{
  "n_layer": 10,
  "n_kv_head": 1,
  "head_dim": 64,
  "vocab_size": 1024,
  "activation": "geglu",
  "norm": "rmsnorm",
  "attn_scale": 0.125,
  "init": "trunc",
  "init_std_qkv": 0.0588,
  "lr": 0.00689,
  "decay_fraction": 0.873,
  "doc_mask": true
}
Each number is 500 + 25 x the weight over its row's rms, rounded and kept within 0 to 999. Layers, rows and columns count from 0. Numbers have three digits each. The size before them is the row's rms in percent of the matrix's.

# layer 2 attention key, 64x64, rms 0.164, rows 52-63, columns 0-63
097:489531501532449493510531514484523521492480503541505521500550509450489469493480516463468488480533495472519532486469525500483517467456543465536508502475531486484489484502537496506534516519484536
103:511514541504471470514538517467509503503442489506497545512533446448532506477510526514503523526487517494467509520487505463467572500484505512504528519526473510513511529513514502504525472495492531
095:494513484506449491480467457481486493536508501484538523479486483550524527485468506466470496501525544487511533520537528490481480520502499488516468461521479485448500519486501488519500546536499454
090:502492511494521541496537477494555535449502504482490537519500516492532514499504465487508537518539451496489461507492502504502498511581481464518452486487542489497501518519476524503467508501504509
123:488523500506504532473492480512544470536522476474508501452508484483490480540492494525486475512530502498470452516480547505532473488520510540513507470472473516516476511465542476502466534462506457
094:472475467522460506469500462478494515527502508478519498452485504474513502461530488516473563458481503505478543483517473480547465458516535503466455480507515521502487496461506491487490490504512488
092:523502511518503499502501484549467517496490484493473557507545502518466511498524477483482502515505493501514454501479531491457480537514505552533502508475547494471494489527569535539511488501477521
122:455489487503543539484534479513477480469536494470539487447482467485498520531475480513505463483496479485477501544498510512486460438537504477498508499478495499468546472510482482476529494503516495
099:494496510531509499502540526523508527529522506497529531495519497520566461506529475469513475498465514470483511517526528478467478511462522497525489515475430501511503486506490499519534493502569515
095:499489507463469513536478519482503494518524472520489558503568502542508456485494494488508496483492504509510514490439522468501497471521482504473497518474516522485459529524546519512460548515498489
094:475526482516534534466485505487427467499489535480557494509499495510509520507527468499490503478477529482507471510483498534497470487499523483527495467486486461524482476456489494544524533514498550
110:484487482510531539495488512484494474485486521483510481495459436524501511535500467531508491507496491446495500488571505530491448486503544505506499496494456521471520485489506473503479537461470474
# layer 2 attention query, 64x64, rms 0.159, rows 53-63, columns 0-63
109:465488497471534547474475521496544482489498519505498475471464498485494486466485554506512501500512530499531551480487482498492500481483499497508487562503534504441549466521465483503467483507520500
101:538495505525512468528523518508476475475496501499492541511492517527499544516446519489482458487509507522524493510492498529509538536537484505559464474522486515520565515488513507480511473515542531
102:523527477475464480509475446500524478484461494457508528523561525492507525500516518484452511530491479463491533434511550466484491501498527494494511489501498489494521500512480508542508479485486480
123:473507502528494532508495505517502525479496480521504506522540507453510498486521529532484493484525466546525487537472519447476508479523487473518468487505514485523506500517473592504504463488494537
107:511466480524468511509553495536479529509455521522480479501520502523486473525508488522473482534537484512540509488528462517484501447484451532527522486507486499480520491476518495534472489459531525
102:515532480520520539471513494512524488543505530478519477486483512469494513487511488510477528462479455527481530492522566504519501520491505520512462487488537509508501512551553502445490496513475465
097:485491494520465483499431477513494518532548483533487503508550489503491488465517512508507544494470519507528483445522483496522535545544520536500526515493478481503470487467500512526500459495489499
106:467518528475497473450483498485525520531508549515518473471487503541542505501501487459508518516479504504525522521498481504475523440549528491498503465491518536516480492484477525462505480528543525
092:480472414515509530517528475488486475496498507517512530527503536511480499540478495501490517493506490479508493495545513491521566480518536473509497500504550465530500484539497545483493482476489524
091:522526512554509477473495518519514517501489451498495468528528504478552501509472459471461485463525525489490511496497514542483515490472490514517518459516509492522476502516535490487528532575512488
113:483460509561455495516493505493502547513517496511482523519505527520515527466452512475566525483505541491489521480486497482495505499449485479521477499521499490539533524497489506497551503505545510
# layer 2 attention value, 64x64, rms 0.128, rows 0-63, columns 0-63
094:517537537555483493465513498543464507471521510500512486547498515511493459496476532529486448483534509503489493531531495500554508481462465489457541528502510498502525489526535491517482507500506504
095:521491502470500501508533486486518483497480490494480496537530500519505539514459488494544489486433494525492597536490497529513515500481513529481529475484499493489488497494499517455483476491466540
106:498490534509486518514447511555499483499490519498530497540496500528498482487476521539522488491499508456502536466515518557483470480530439519513506525512491466495544532489480486515469510509544499
103:508516527488518493502456494515491477499499551512511501527510487551501494520520493527468493516471469468463511471469515477484524514488512484550449450534483506523497469470493464501497520438502473
109:481478468467443542493500503546535454507451503483495504510511529507477506507466509435503521508492480510517490509526523491508516474495426518499495525498503492519511496467547528522478487517495506
110:513512535505510521493504446486515494509564502525500494469552540499495501470444530475518513533511478511536465516486549502526486534505494452473490484523474471480502511502488463495487469505510510
087:500515511508495504510468536528506467476529530514478517516510503499482475487520510474504476489489494491447471481499442545476502473531506485492526494483470438523532481436521489555498510478510516
112:497478502517439539506513495461492491527479493477501471526482495511510510525465467541532490496528554498542527508496463531486530529530476486478477505506510488515486494461499501485423494504523499
103:489486491461474487524527539490532509483501498525475442479459479475498523518529519441472505489488531518475527458528493508517488519487552527477508479478484476500515468529524501510521494514445510
100:493414499509505501527492498529427474529508493523544515515498502473517492524497476490512505471525493521485507467469487489517484531461495522478462510466509476509530489529526485496512529471538484
112:496504462514544502481511519516453472487504534494500515492482498466415498461529505482482523466512485516515458466486492483500519490483455454522499484502505502480510479464502500513514479486549458
096:498475546559509510516483470521491478519530540480496508510532505486475513490474512537512502496532514499486533487452548476539489484516493476465489440532517497499544538498507481480486489539512481
101:488456513537522526504497504516516485517510491527478533484553547488504493521471495503480533520537496453508505500472521514505494484477511521465515527434493455500546484516500497490470548513479464
100:485473508480534525535428509527500496518480510507512530510520480476538489490468498477550499458508519516512497486503472551514467536526495531514509510470505465496505510453471498525517534477534524
098:494482539501510517500499501483511484514527524527472549541510532517492477512499490491526495493515534522488498544514483521542485449504535538476524523516505500479474463462520537473465549540469515
095:503497485497475531487497518527539481479490502492492536522531529506542527516506472520518485495484473429480514507486484495476516490491446488539491551482513518487556535494516547479516476497470525
106:505477490488499520519527522527507507483487525502506505477537540506453525503555487484541548483528489524476477529523502518496474486493486500482549500496495534536513496579493523517503498553516510
109:489454497494496500514499500525517498517445514514528445533507523533476514500507521503517527501466457510490538486488482528467481522505485524564476475472475518504480464488497518542523523456522471
103:487520481465508516491488454523478509543522525504462462541481492481497474520497536508500513525480530524468509515507470491483470442468510487519503445475489454543504505505505492538517458514520516
105:484521486514515486519500531448524495455486507494493502516487555501477504458491504497538490547519484515498463519497491554554519471495519488520550493485537481508500445475547478501480509501501502
094:497534525495505516492499493487518517484506531532476483510464513504456495510548538445523520475516531509494472499484472484555485505488493467510493491491513558476530513503493532513448452469486532
102:534504477518478488553488548500467469480509485534566512504486487489509431508528470499453464523510493520504483518493503483512498497484512494521486536511492511483541488496555503545500507481519515
099:504506474507512499550518488501498489482528507505514462516482480484539508476513511474512451516516517522483465536499486459543483526481496479510543438485489508588509511510511494471513489527521507
102:477477530506478502499495509535551474504477495542497484530504563540475462492501498502484503453553437514491520490493513509513492503479531507513477498518461485489501468538535482517505542479502485
116:528470483487477517509479466526507518491529520541554475509490498520535514537479533521522544552535484534506527455506541478505496490535483496539498525524506492479500489515511537475516513513466477
108:493512555515482495477446465509506498508504504472528488532517468529492479478524478506507531503504475531455494562480516516489495484488514544502511435492483528485510477511494523501537460516535524
095:529484482463475566480528507486490470541513516509486475500463496496517541497500510502465530533469502508452495532530445482450496474490514516477498524471509495514472458491477511483513479529494518
095:503486523517498511511482507505484487549504473473505486511481502493548507473465518501489502465473487566509484504481472477522467540533505499477441504501523509495460521478478487564535548512516497
097:542508492568501499518479500517507485500466492497544499492482520495496501511493538507474557482494505509491464522480463490519534484496476482480509529451544476509511456472459507553505515467509476
091:527511485531509473500489454493496511526483425513513470438487484513477467498536476473489478472521446507526522519470488471484458495524514498487516490498487510509484549462472509501514466501512506
074:475483522525504484498477491475503473496534471441498500529524476510525518482507445498560480487508495471457445523458453493480505513516494514502503484536488501536503551535490507514489492527509511
110:527498484499536534546471521491543516490452521494510509473486494513540503475492500527540483452507497467463503505494473489513493517492493489485472509523552519530476556559478473508518494491519523
088:473495506485471475531553482543466486489519539533506516476504477498444457481538526501507490509475519542512496485515545528470486495507476487486492477517441516513500529495519508502525497508553484
110:528495475469506520498512495505514515512493532504526517506468507485515460522522498490472526461518539478519436518555478457491498468460493503501502524550529477517455459550494499504516503522504511
089:536516446511523527530505501536479505500516509488516494520485478474499500456503478486498503454530498536476495483486483457508473513510448450532487433509485501483520509461545533493501475496519494
096:478497522530426481503527536548528516502477523476517547538511522507517483499519519494493508459476464510494492490491503498450491512511522524502493462508466539533521492501509489468482558480508506
086:472495501509480502529492496473527485511499531511510543509517513532487492515486519508560500512502524476488490551495493511517549453490504471483480475542509457556484487510483472464447486514538529
104:485499475477516480520502484483527484490499477541476561484492529502539508516504496523485500498510496498514538509499553494485527512537510445512490481477498457551491506491495478421510531528529503
074:476511446480464500527530515508532521490522500490494512489512480489509493492489509506510521557531519528514498481514559486518516434488509486507500475529487477478513520548545526490513480555464491
109:469509525529501477541532473529541523501456492483515503514506538465480496503498526530464535487477552519491524549486531479512521478519501495544488524506480554496514514538507529532479515497515500
100:537536505487550501487457508534489547463476486472516513456516485498489472514519479460482488463511466478548514472496523503530495482487496500476571512500534487509514518513469464504491479488499516
090:498462493473540518500492500505467457524484511497501507512513498481506561500511505468523483494465479497477487495480438441545488521497499491550499517517535546512486501454461515498490503468478520
090:516497522491502526498512552503545496474524503446497483476540544508484538460486463462521499514462469461485467509506485526503500478505502502492549510556507494491495467499507484482465494544479508
088:522488454496482504549557490502514494524428484493536515487537495507466506474512491497502543526523487544507498534518518490505496450474518524508535464510479515474471467500486536504496487486478503
105:463496510476500523521505527488499503523506555514459514451516476460453493504494511507498546493511548502504517491513502540483493497545510474479468473528510438480505463496515490523479503550513521
108:502518505465473517480467541540491491496516474498475480469482504455529522509520506523452497489494555508485494462561515508514493515482517482489511544474501526471547521513461495518548476516503498
111:482493513466500501500499552545526515477522463477486500482475509493513484476522490465483502452428495492551531443484505508516495489522486469517499497496513517464516514481497524445472499526523493
105:514469498512494518482520539468506498506491512493521476496483490468508477503498501514449503517462448501562536520475485493482489493507518516520503527495559491460485451485520513516557507557486513
071:501501530506488501523498468550472453513489518476484502504548477479487482499483502531485461518480563476483494468509517516509508480475477497477498486508476485485534539447499492561511471452501480
091:505498498521529493511542468487527527475506497523528480473486469509524467472510516521505512505481489460494468532470457512431523525500479478516500500463477477519465500544466511485533485470551494
096:495481514505509528517511519472548497473468533540534462538457490506489482475501582506504515533487482510545524508473507510525489514496500491556523504479515523478497497531450505506489488504520515
103:537496462537490536482471500475514535499509521495503513500517503496506465549515446488506516472561470496526490503448469472446514519526491470491469485477510497516512520498546515537512478490503501
103:510545521511501483480478506519500557499510501492528488481479488536510559498515519505496509459528471467449519490516488502469514506528506489476488507515488466530503498563443446484515491489509527
070:492500458535519483493513522482518500466516529507499531539543496501462497532468511459495483526528520474545496518495523487504565477517466499500505525490477460511509498516552517552481517502472479
108:470451534489488519465519514515469553491490481488493458522506511528524485509484486502534458498508458520488543496487455516525490531523478489496478518488520511506459491533568508523471530502507514
089:493455494515475512477497484480496532541511501486508513467495504430476494516459520455522516521516522472481478461492480482467494462508531517474477525536513470459508521491517473492472450475495521
089:485497448486528518472487508527505502528528502498488508514535484515514516463436502492513482488519450491473518494511502449516518478450519500514487450535479478505478480521520485425493502496491483
105:482567501479504493552489511515513520521506536517509507481493487554473482492534481480477505491530493486541489481504523532510485451492510521502460501543466445498503479486507482548519525507466494
102:451463548495489494500488453512549500505469477512491483490532536493555466523504517512505480525491499431526473498489504482525472538501493488567498512510513528523507510487497516494479525489488503
126:492547484495487469465465482490499477477462440476487494504465502515487462509527472512528524447531431518517483497479493504507479506481474491526533506532536491512526529524496499519478488523492524
115:482553518501457503460513496528526563497464489501457530474530492528533437496504532551499498480526503498523485500539497533513504492485504461469495485487510496469471497504493515524513511481476513
104:517519523466507503474526481549464531441491545487504526512506482465530480524515493517479453483480514470517501465511511491499510549494446465521525527513523521505516522508531489492513490458492525
106:519530442496508477506480541512477524503492503514528467502508506526488519516500521499539484482468540502538497519563500530523505525441473489512507473473501531523494475503454497498520488478552472
103:463483521505506479518507521499547497470524505471494471494530433512521525493492486508504486507481513453483513453456499490510562518502515483519468465544476465477495508534494509507517496494454471
# layer 2 attention output (transposed), 64x64, rms 0.108, rows 0-63, columns 0-63
094:507495519493471501476466449532450466459500489527540531512533476496483478493457518496539480535507523471466494504554499481479502504441461481494516508531510503480484526492537483519496503495510502
097:537531545485506516523529479479517525529528539489501456530458509522534512481484505481526537491482491510480519503485516498524535490489459511477529502508487496537458503520511508484487510534553439
105:486506470516489523479514440550472482499520508479520491518557484480470499490532516535496518500500521537532530460513475486482499464446502483512517492482517504522475511502463494549514537494500456
108:502493472492515489502519479500502502488452531519477525483497478548467523511500544519466457501466481548526501466488503491502497464515506509521511561438462523461475486499491484497514472477479478
108:503549450491495525503482488496458474529533501563538483533516541492492525501486477452516505515519534520535518503504472491491509475518525499512482507546523501528480449520509519491507520537483481
109:509519482479490488495557460523510499500475472523432512534534481488551464491498518504486469506533507521449498466515504524516519520528490500466482533518518486533545512499542495520504500502531519
088:487478487478517501477477450517486506506515507551488525528546502514449534447499534522504479490445483473533524533497484471449478490495509494504522498498489480522512517465479490482512529492522456
109:483546508517501549495511466495513526533518510473518497471518472506528460450517482500520530513516537504507533468456526530486523510502488467525514480499493491464484469532543490514489532551490467
098:502521531497551476508505526464518491523518512524511513527485525485504527500499480487458538500479511474461515517502531475456468458494534559493508445520506458473498508483477485468506489536529510
091:494474524527526499493478481509458496504491449508515472499536565494540472479524485512494533511457504544507509472471543503525475528487502509481534536483517536463478507451506486476500482496502524
114:503515503505494503524464492481452493455530502548479508500536478490470538469500534508514481501471452513532482486482462501503486506532539494518508513534490539491520490466501511478501498469506579
097:481505478545473492495509423534506498484492520478456503486497516502518492474497510493488503511508482545478508424526511521522501493514469464498481525551553501494508536474522482485512498466516511
105:482480473487525469489494454544495488499496492522483479499470571494531450489535491499532497500489500526491466491513441534496498508484500533525482520469555487528509529480515488512467510536492491
101:479454485477515511483485472499487500523511480483473459536530496459489489467560494540518541498460510496541547482456506490507493522501491492488513515515509479528472506483449518530480496493537468
101:497490472473495508487472450504524534502492514509514480518464529534478452476495500463549498545505482469457524535493484478542497527487496483505473485493527454536462521493509508532500531502529474
086:506519491519486522497470513536516514550539523512531495486504543496489496469472519513499513489517521497509480482514457501469524485467498478493508550483496518566471494520463532495475466537486439
108:471494498506480471515498510518505467472495505492495465517518574496494505507480462488525545495529466527468476544498507499506461507463538489527490470563483497532502495527540533469494510476488503
108:500486497511512516516513501496464497484494529476501459525512506553492515533514531503499559499471514556530491515455508512472506469503548546517489543485466534494481454499453503502525517488499485
103:538478492502504482489528433481512497506503478499492466495529466521483517466480497496465518557495471475494509531539508505451491501535485543515496474498501514506487513512479478460513482444467460
106:452486503482494521484534508478507489475497546521471474543496499534479483461490526476550478515493524468526461567536478507533489476505504465507501476512480480503529484457506524514479522510520507
088:493545508501494502483479493457525501457527552519493527509515478460479464474485509527496543521497498463431539506529481504498485503516544516475465525540473499507486503495526513500505472466480509
106:480502505506497510467494522511476476474517450542558562492524525491504497507492529499466492494477544489519489530506499494497467493528496448492519518451490464452463477465490510506502497475510529
099:479494538497480489457512496476515438510477465519467516498488520515512512461487498498472517535490516486468492521470529473504487484521470458482491457570493549496505507489516505476486454464495495
105:497447499511496510488512482495468483481520497546483491531524546548500469522464522470507510498483526531487496478511509479491469476441536541504480555478504455483518489494496502528532516480528496
119:501550476487511481493519476530484488494443492457530494514516538511504470512475484471484535517535510513476483445487510495513501491512522524469484496470518492502497445490429497544466499482495512
118:515430494540474485483521465515516491520481526474507493538487473506519536508482532507547552525503495518492520515483463469492510565506508498499529516521469479503495519486524498473521485452527499
092:506511511490547512503509470490546520529505481515525498498494510509506524489512491467501498520512473486458471561459507477492507563510532527545527472519483525499475483528467490489518497549464463
092:470454492502514542498470497476478509494515459458484489479504467511531514541513505502481475500517552499513512491470577502520496554523493498471488532545528505494492486496464472511535515499494492
093:460485502444523488522481481487458485484521496479511535502520490479483495521472536503536508493447531488525451499479462519485509550528498519537512536543491511493493469465507470516491526508472506
089:537461541508495501476498530500503489486543469472478548505472513484524523517495499486452532469455504511517531500492484491502492555517473504454449511509490515492544496523507506507525545464497514
068:462454482536470534474513520493537513527497494460495480498513528529522529473459509539513484477526500485517554519469506486489532534469490459486503500507488531525527543487537500468496485478504476
113:453475519518500536493505548464545484496503493472470477503544506483496514522490460513479485475483491494496482480500540521523487496455469447511499537539479515510490500530472508533513470487460460
085:534532514519454473505485496533449505509471486547502518506519491496506492515528508514480525518494450539503515500491510508477459450506515486486505458517506506521500497485518494474560540442503536
110:499489468457509497540481526458507484511480448506532516500568499496444494516476472466499496534499494468467476505486514476504500521484503490560502471502511482499486474541526526510508470494466521
087:506524525535507527496457475486491476477541485511489528498524481514485546451493476479488498506482506526490477474445502494489475502550511480461492518534506525489503486481469509470487455437528512
096:490474491514460499512456505521475481530459516533481524456492524521463491522527497491532516455478538545495482494488541457506507457487531515501508503493524481498493480513531486458535525475491462
083:478519476502457490506547492499531505537470497515462479497546498530490483468459485494517488528472474503490511486503503508534517485504476453546510490503466483523478504490570473525510529502490449
103:514509516478487442493517488515509492554507469522449480456454516513509468488501476500481488513472488528511442438487509499537480463506490478506509482471493499531557475508505506520504508513495488
068:492537479533472484512520539505501484510484502511504486501504514516526507505463441446495488516559497476489473497537489518504482457531493490483487438500542438522501500477484488490471484477513517
117:494508507516450485529493496488498500480516481461528495471471520485483444556471521503520518493545539521500477484514496544477499439532511499543477512525508492505480513483523502502528511440489495
100:515476509464510480523478516492494448442500510496474524522507508430475536508515486503502487447479495495532518471556469477536488510488454488488506491510507489507511516538526534496455505489499501
086:475515493482516521516481511464507523480504504488485495485475543505475510465507517495469494493493478499510545519468535471542529527530507494497486543534465574499445490507464534484485460514501480
094:467497470496507527537528517507549498478488523505480501546502531522477538475492518466529439453531511508482503537511479474513513484476520483518506479511508499530496516513522530489479530552531463
090:488505507493496500547532531484482490484509526494503507530481526526519500537495454422525535496508488518507471560460474509531503521545493505524487480528489461492473477506507521483495489465531511
107:488534458520519473532497472513533522504494494497470500503525484475496529459548473508497499524489449527489510476504527525466488500515526506564519465512504421498506491478517505494521524515529512
109:497483518496510461503508504523487508520554474508529505479496471421486487503494489510463492493536511465486496494537498478464445491485518515495533475525513489479463533527446492491479472539499513
109:506512509527484502537463537483486494496536512498494514493466480463488529473526519494505496456488538509495526438520478471505480443507536505459516467483530505559484491497476514494490531536515489
100:507490485508520527531471519496507494488493491481519512494484514509527545514528568473491534503492526482503469504519515494492551548512499502537512502487522457496491442505456533505511529556518535
065:509503484496495499525511455530450535514517524523519530516525461481494489495511515507471478508501484502544541491516474529447493459523444482504518518511534504485454549492493488457511471483517489
092:508479543504489496503510531488513486515461475488488511521530475507534499511503534551527526495459481492481468501447465522448532520474501512516531505485457546538547491476506501514520487476478496
096:463533512501482522492535493460501450458502530500479484517511494484530477522514556523493572507495520479471490493507477498512539488491530506520497503523474500516484460497446521555512498480502509
096:514489483522514517473445491502521495497501490506497508465551520507513519480481493520496535475474504480511485465489506545464502543538502478491473566476505472487560463521523509467478493485464511
103:510479529511514476500510504525536483494485493467471520487560487494466532527473479540489482468505488517489485464503534462509490523444507525518528495514453507481539539500520457526509509496483457
068:503558455483482496478467496508468483479499494537535487487532527529501510516463512526528496505512496457525494495508470544487535459527484467518468508489526476526530513459541489515463509515511532
103:496494510555506535493452505508486487443458504472529457513503518549528496492496477490520493519518534495489537510532559505477501498445504500470498528473472528488500479506491512504506516529496456
084:513518474535516526524518497509539556505491474508505495518567518456487476479512461478487479456489481472489537503540500519501537513539511521500491511474547493461524536474498486479518524507506510
085:520485498532485502489514504487506476502478470536452467505501511549497556469470458449523441496492464520480490469488512469536523490503485518486496525492504520502488521493482468513463457497532485
112:515487462481521498507489526500514491496479515515469552514551492527468519531518502504461482525523500521540512486508489497511448488510492512522466467474509408512484512485514479536504515461493491
102:475475458493472482506511522508496491525456497471479513499454527491498435492522522504465514521505554519497533476525498504461541461490495509501460537472503526519493473527495544507509466509483482
137:486469504487478521486506527464487467500554511477488495499490515476502531481447501507500499480501520510547521488542496464503515542434495515471501502499478488504543453543524532486495512452487514
120:503468494495476470526461533519458500506481534502483521496498420488503473526497452485533488521500504461493485495551490516450497512467469520488500511495494434527504487535500490510502485503500483
106:530536516478495492528440498507480489490462504525530535487515487455464479485521515530491490499508499491503502464538521488475509459462467470490539510492498535501494488538506559466489449498492500
108:510502520475479471502526550504456476492515492495499468497535418492467518506496492523507533521461505504492474519486500510513474467506499495497507493517462539491434491524518478529453499533494520
107:477513486535497498534516546483518514517470533483484517511499492534531544499457526523483470476510490484508541442483490507449530454489489509499518503482495482507498534452486476486479463514545493
# layer 2 MLP gate, 192x64, rms 0.213, rows 0-20, columns 0-63
104:504497445516514527477465500481517462508498503487484450481519542557490476470493514497498483488534514530515480531491499502487479506528529481513517513551469504516500543481510549543508521502459462
102:531463524497468516518506521492541540485521523505519487511526510508524516498470538492527481467482546510461482533496497512508494484488542520483497507509479539535560565458501493501529488522520511
102:510464484485497472490507449486477478507495550494508528483491520521481493454504428535488512543539490487484524472496537474521450504527517490528489474503483487479519485551486518520523524512491506
101:513530455490533540493463462493472503483523507473499476519502480572468480515510536519525502463497507525521495496538490527486482529536485513501485504526514534529479498448493530536509476492513468
099:518475503505419473564543508512505484458531541497542479502519480518496505502492472554502465481503478544486482493514484520508479503498506519531508482497482487496503496454477533480507483511476475
094:508519484490475497555509499480492511510515485485492502521480473516551549530507468518506534496477511521530484557458495559487514480506499457465485499514553504486534497536495474486519499527467500
110:529512508454540476458506442500547504515481486539511524465496545509500499483478465518492497520469480480508521476514482497534471484503513490498526502510522497513489523500511416494482520485459485
095:490504495498488513473534499472462505447492522452505479483490499482502489523471524549517486499510483513475462488497467463492505484478472527465521473492497509538507446473524547530530512442517493
094:474535502466508497558498479517480483534462478501508473463476528505451498508511519500459480519518454435480528501487509507474526443530467473502516475489474496515473501523517476502500480495497508
104:488535497505535493462512542476521501532494483505513481453527554500514478501506479550558464490522530492475487512476514503492484494504463506525518457466500523473484474456531532502504502531496474
097:523501487478490502481515485542527524485507471532513474476486520553491521487481465483498502470517502526465500516551509508533495540521531554487477498489507505491474500455570467532517516526506486
093:532491529517466500538540491463512539561451475505530513503532528473498468496476500497486475472498503496486507515484468538540472525533474475537492482495523514486525481499467485529496543514483497
098:477488494482452502539535530501503532513570525464519524513492535467487468492492519513539498513471496509549490508514467498521510485526508488504467451493452490524523511504519504480483550481504518
090:561513499555468514503511495520488497467532515467501495492468528475501522498484536505539466536509496504513503451436499526507494462452488493472489483480519506512508473488508487552486480473477501
102:456484457497523511498515514472543548498504504473487464523523482465512523451527509505483517477498473518501530583501551481505490527513502473525503513490472455505498481516464476501507493504496485
100:532544454485522527459493520466488489462481513490493508527496543501467517496505519474508484470528490504550480517458469512516454458462505501495481485500507515554543505499477529508505506532490476
097:482533532477504488494472493527464499530486467511543499474462500555480486495480487535491462554486504481528495515468514487519442491520531516468498476482486497497486495515504483504546517508519560
094:524470477506441469501489511461480486443503511520447499500474503504523504522489541472459518506516482510480530524449514509494527489534512514508502510488499503515533518466473453477526504507540462
099:478474541496519469508478521532530438512516489505494505521489478462497529517461497467470483477502476538551454500469522534478505505516491463496534493456471513516544506514469499495482500509486472
093:533477531500495523536448435506505486505518490547463518445506500476493527505479520505493469480492527529512493463460537470504509477494516500536498517524513502506526475540524506513503525487485453
093:478493465512496525457497511493516478500518530466461456522460529539504496456496492544478475470523492483490524508449505475524469515477489440462518504499528510467472516488509493502518531524505523
# layer 2 MLP up, 192x64, rms 0.214, rows 0-20, columns 0-63
111:500507478501539495494457509491508462507462493547461501479487501537501476484498472507459473536498467520472468511495517481490468472544518512462555492539483508451514530505502499524470491494542509
094:535513525505466505466519492534502493509542532494475453470497484521491497483496499486473489525535467536501476509481521528484494441491552546503487490518542511526480498492472488493541472518532460
102:486455479523521527475482501473492522487496480518496518510514545544506518484469501524504521497481513533512585498480476511494473519542502452486485505487531520480466518499481479439490477496505467
097:523499501480528523497475489509525513507481518520535523467460513468540511485497458479527480493509539533501454523494489536510553526460491503481509505484459489486506517519487473493515576532477492
096:492468465495471485518475497433488475435466544499505504482486499483506508505512507502495490521485491528499471482532496482487531476474501511515508493519481457469534456468494539441486458519496501
098:545495481496511455502513512498484512557501530512495551534494486490471511575480507515482475464502492483515496521489493508484524472511519496470575495466496505550511524496515485523504522503493531
115:457484456501485537468471492507553486473484458478547509501538501512475523485479504495500530504494512498507485439492478535509511494489489499525493461497512503500489512470432525535499520549508510
109:552502507475493519493518504520470530526526517450498512472535476539489425495528481491485471518491463537482493460502485536503493487508503507514520518477462523498459533447499500503501499527500477
104:486472481478481477514512492503494453521461491511464514486484506510471520509514525503490471526489459471442494472529545456484500526520530536485515501482527532528469498482538499550543522520510496
097:521493494491501496494492509518481470502473504503495468499478482462483449488466520541506463506582478503523464517530494471493523526457480476539484483516436496476530488502479507526481495532493500
099:507500532512515528510499529493466475509447494510458519480488443472504504509518463527514448552511489488515498530487546515499477502518491540536515527520545495504520464531491515514489468487476469
087:488510490462493520477482478450494503477524522511507480458522488486495446511537463465502495518452507485497525469544487485485468489470510472520500511503500479533430468509494548471507513481488517
098:527476467514513471471520509496476507466474463490501491538450475531521482505511495472516513462546513527506486462473565501475489523478467496512503484463508527487492501506504513456498499549460482
088:492528475497515511528515490528480507463483509479522534452421505510515506504526526538510534519479465529481508463492480529499507475521501513492499508533533525444521521476529491497471471480529516
091:518532496459464506451508467490530521457499546480519495464494512485470471486480524513509549475473472463497507512483474468499500523537461538469463486497519539505474475489487506497488482499462497
112:480479506513498494515527504485527539518541480488538482553492483493521508515514521490555512491478512472532488500493504486460468484522490485474497532580507552490534517457515493486476496486497531
105:526492480478488508520492520495509453481525482534475473524495548488508462509468515493530508501492510561510483520539460523490556507498543494538482534472516564526516489495474500484499516480493503
089:492518533506557502466519471527495484518496458501528510501476523487503553498455490506490497525491495491523483481539503517522477532470509569553502543519517488475508512510487467501461470495513522
093:509505517524489537495475504471492474462532446532512508484476535513521540554494508499539492490524491502519517455466478511470492495523486547510459453536517531504455518504498501514477482490525505
089:489505488460497471532521486471494503497498486542530514517487518495489500517543485477489522486463478545462455516533497490530486475509476563528513486485491520502526534498511456442516480538520519
101:455527509498491477534517517513447492485568500513496464484449477527514467480483468559498498479552498484531489511491489497497551493543496487503491507524525523508488502478516476515502499534488521
# layer 2 MLP down (transposed), 192x64, rms 0.0964, rows 0-20, columns 0-63
107:511535493488446530498490481511536543538502513497515502525481519502522490513484496502455528454507518524524494510490463526494555492476497524459478549533542491486536472514483492514533526467515501
092:487521488466495469534488506495487491533508460514475482520488516504509502501525563553527506558524473495465529498503546491511475497476478512512479490470436495523505500531520499507528494520520547
102:487505490494518474484529569502517537470477526525511537471495496495495487528512461487527530528469542495459477480507503526509513500468509517512467557495544477469519479468486477523499527469493478
101:529508485523505520470469547473461502498548522493484478442546505543497493504434480487543493531529525494512516520493490501441505465526510511484485510469519517522505482522493485512521496496502485
096:529506495458471445542478474487503482548542477544526514476523553473500485521540500486537512485481527515499518474513514512502515512473511527489467520537530489514543486481478518494502510504484465
097:499509496508558465484481501552518487537495473507527518481520503496507492506504497483509475552522550494492526508522524565461485492492519520537556494552488527517504500501534471508492489513484526
117:497521516466476479465504509500523494462476533528539498541475520514501492498479530513478464528504470540439525481464497482497456536518498494452471519474476501529497519469489472467525507494523500
111:487446479546515533487523536514507493461527498484552523526491450536485479503484480527521514488516490527496471525468490469503503503514546490508530483515489541537464469483511521479541520513502511
095:513495520505528533519512549525503473512519526522492500512482534438512508532531507536523505507543536512528515467506516501495480539503497490479545536496558510493474469485511551513481492494512461
101:528499458488515462568532504491499518531537485513466535531529462543528515484519480486479508488446519545517496484461503523515448475519507509482516522504476486497504502467524493482480492495495510
097:499528539503544525497441539484486467504497538513537464482515469484521484535510516494451512462465529500503485466477479528510483498519489449514481534487477507473492487488537479512525472512507517
087:507484512488534480452514512535496486473494489486493519459497482543509500517478527526519437558521507473520457522505506526477476506487497508529506501529490466472455506498494442513501540477491472
101:487543485505484531521512455409483485476520506503485501458503512511465507495512508549488465513506486498476522523508462500515487487538489457517532486484477504493462519541488545511507516524497490
091:490502475545462523494523472480553518512554555523532473513481503480498529502461496483516472541531498494525517487514464506508498505489499492477518441497522476482480494528496509510505512497510432
101:497500503520557503486470519491441510472487488481479553475506520481496466501473472483463482490506516507540476536545542500538475518485491481476504488512536473447497515510476490535497512533508483
108:490479472510539505510482531518438494500511486523532473491530499462465448529528491462511495471499508541529512517460513532514460478530506490517537471522499506451499455496500495511467494495480500
101:500512473472467486486534465482435508458515479459524485499470465546481462491485501509458480498513459480524513501503484482474474503506507545501484492497428494500482501548490510495488493484484510
095:513533492472508567512466509496510476469491477479536525499529496504474502448499527510543499450461524546522478505483497488525458459515499452505530479506496518535472491504473493509501500513484479
095:478446476436507475494479484510508480491489515487490462500481514499526495520512451542450491485469502458533510480530524466469496512487506465524531478491472472482528469512509493505531509547490493
088:482470489495478533531501519485514454456551479493454473454484489497478482515495534521517507427523511476507482480492546491479454524505487490509497517514508488461511491520507493517525512483471459
102:474513499489489480526503521517455516549498530507481550551461458469483509505489486494482497485539469512474521502527494532533518490528505514430484465512507512502489537496484503456500517517500538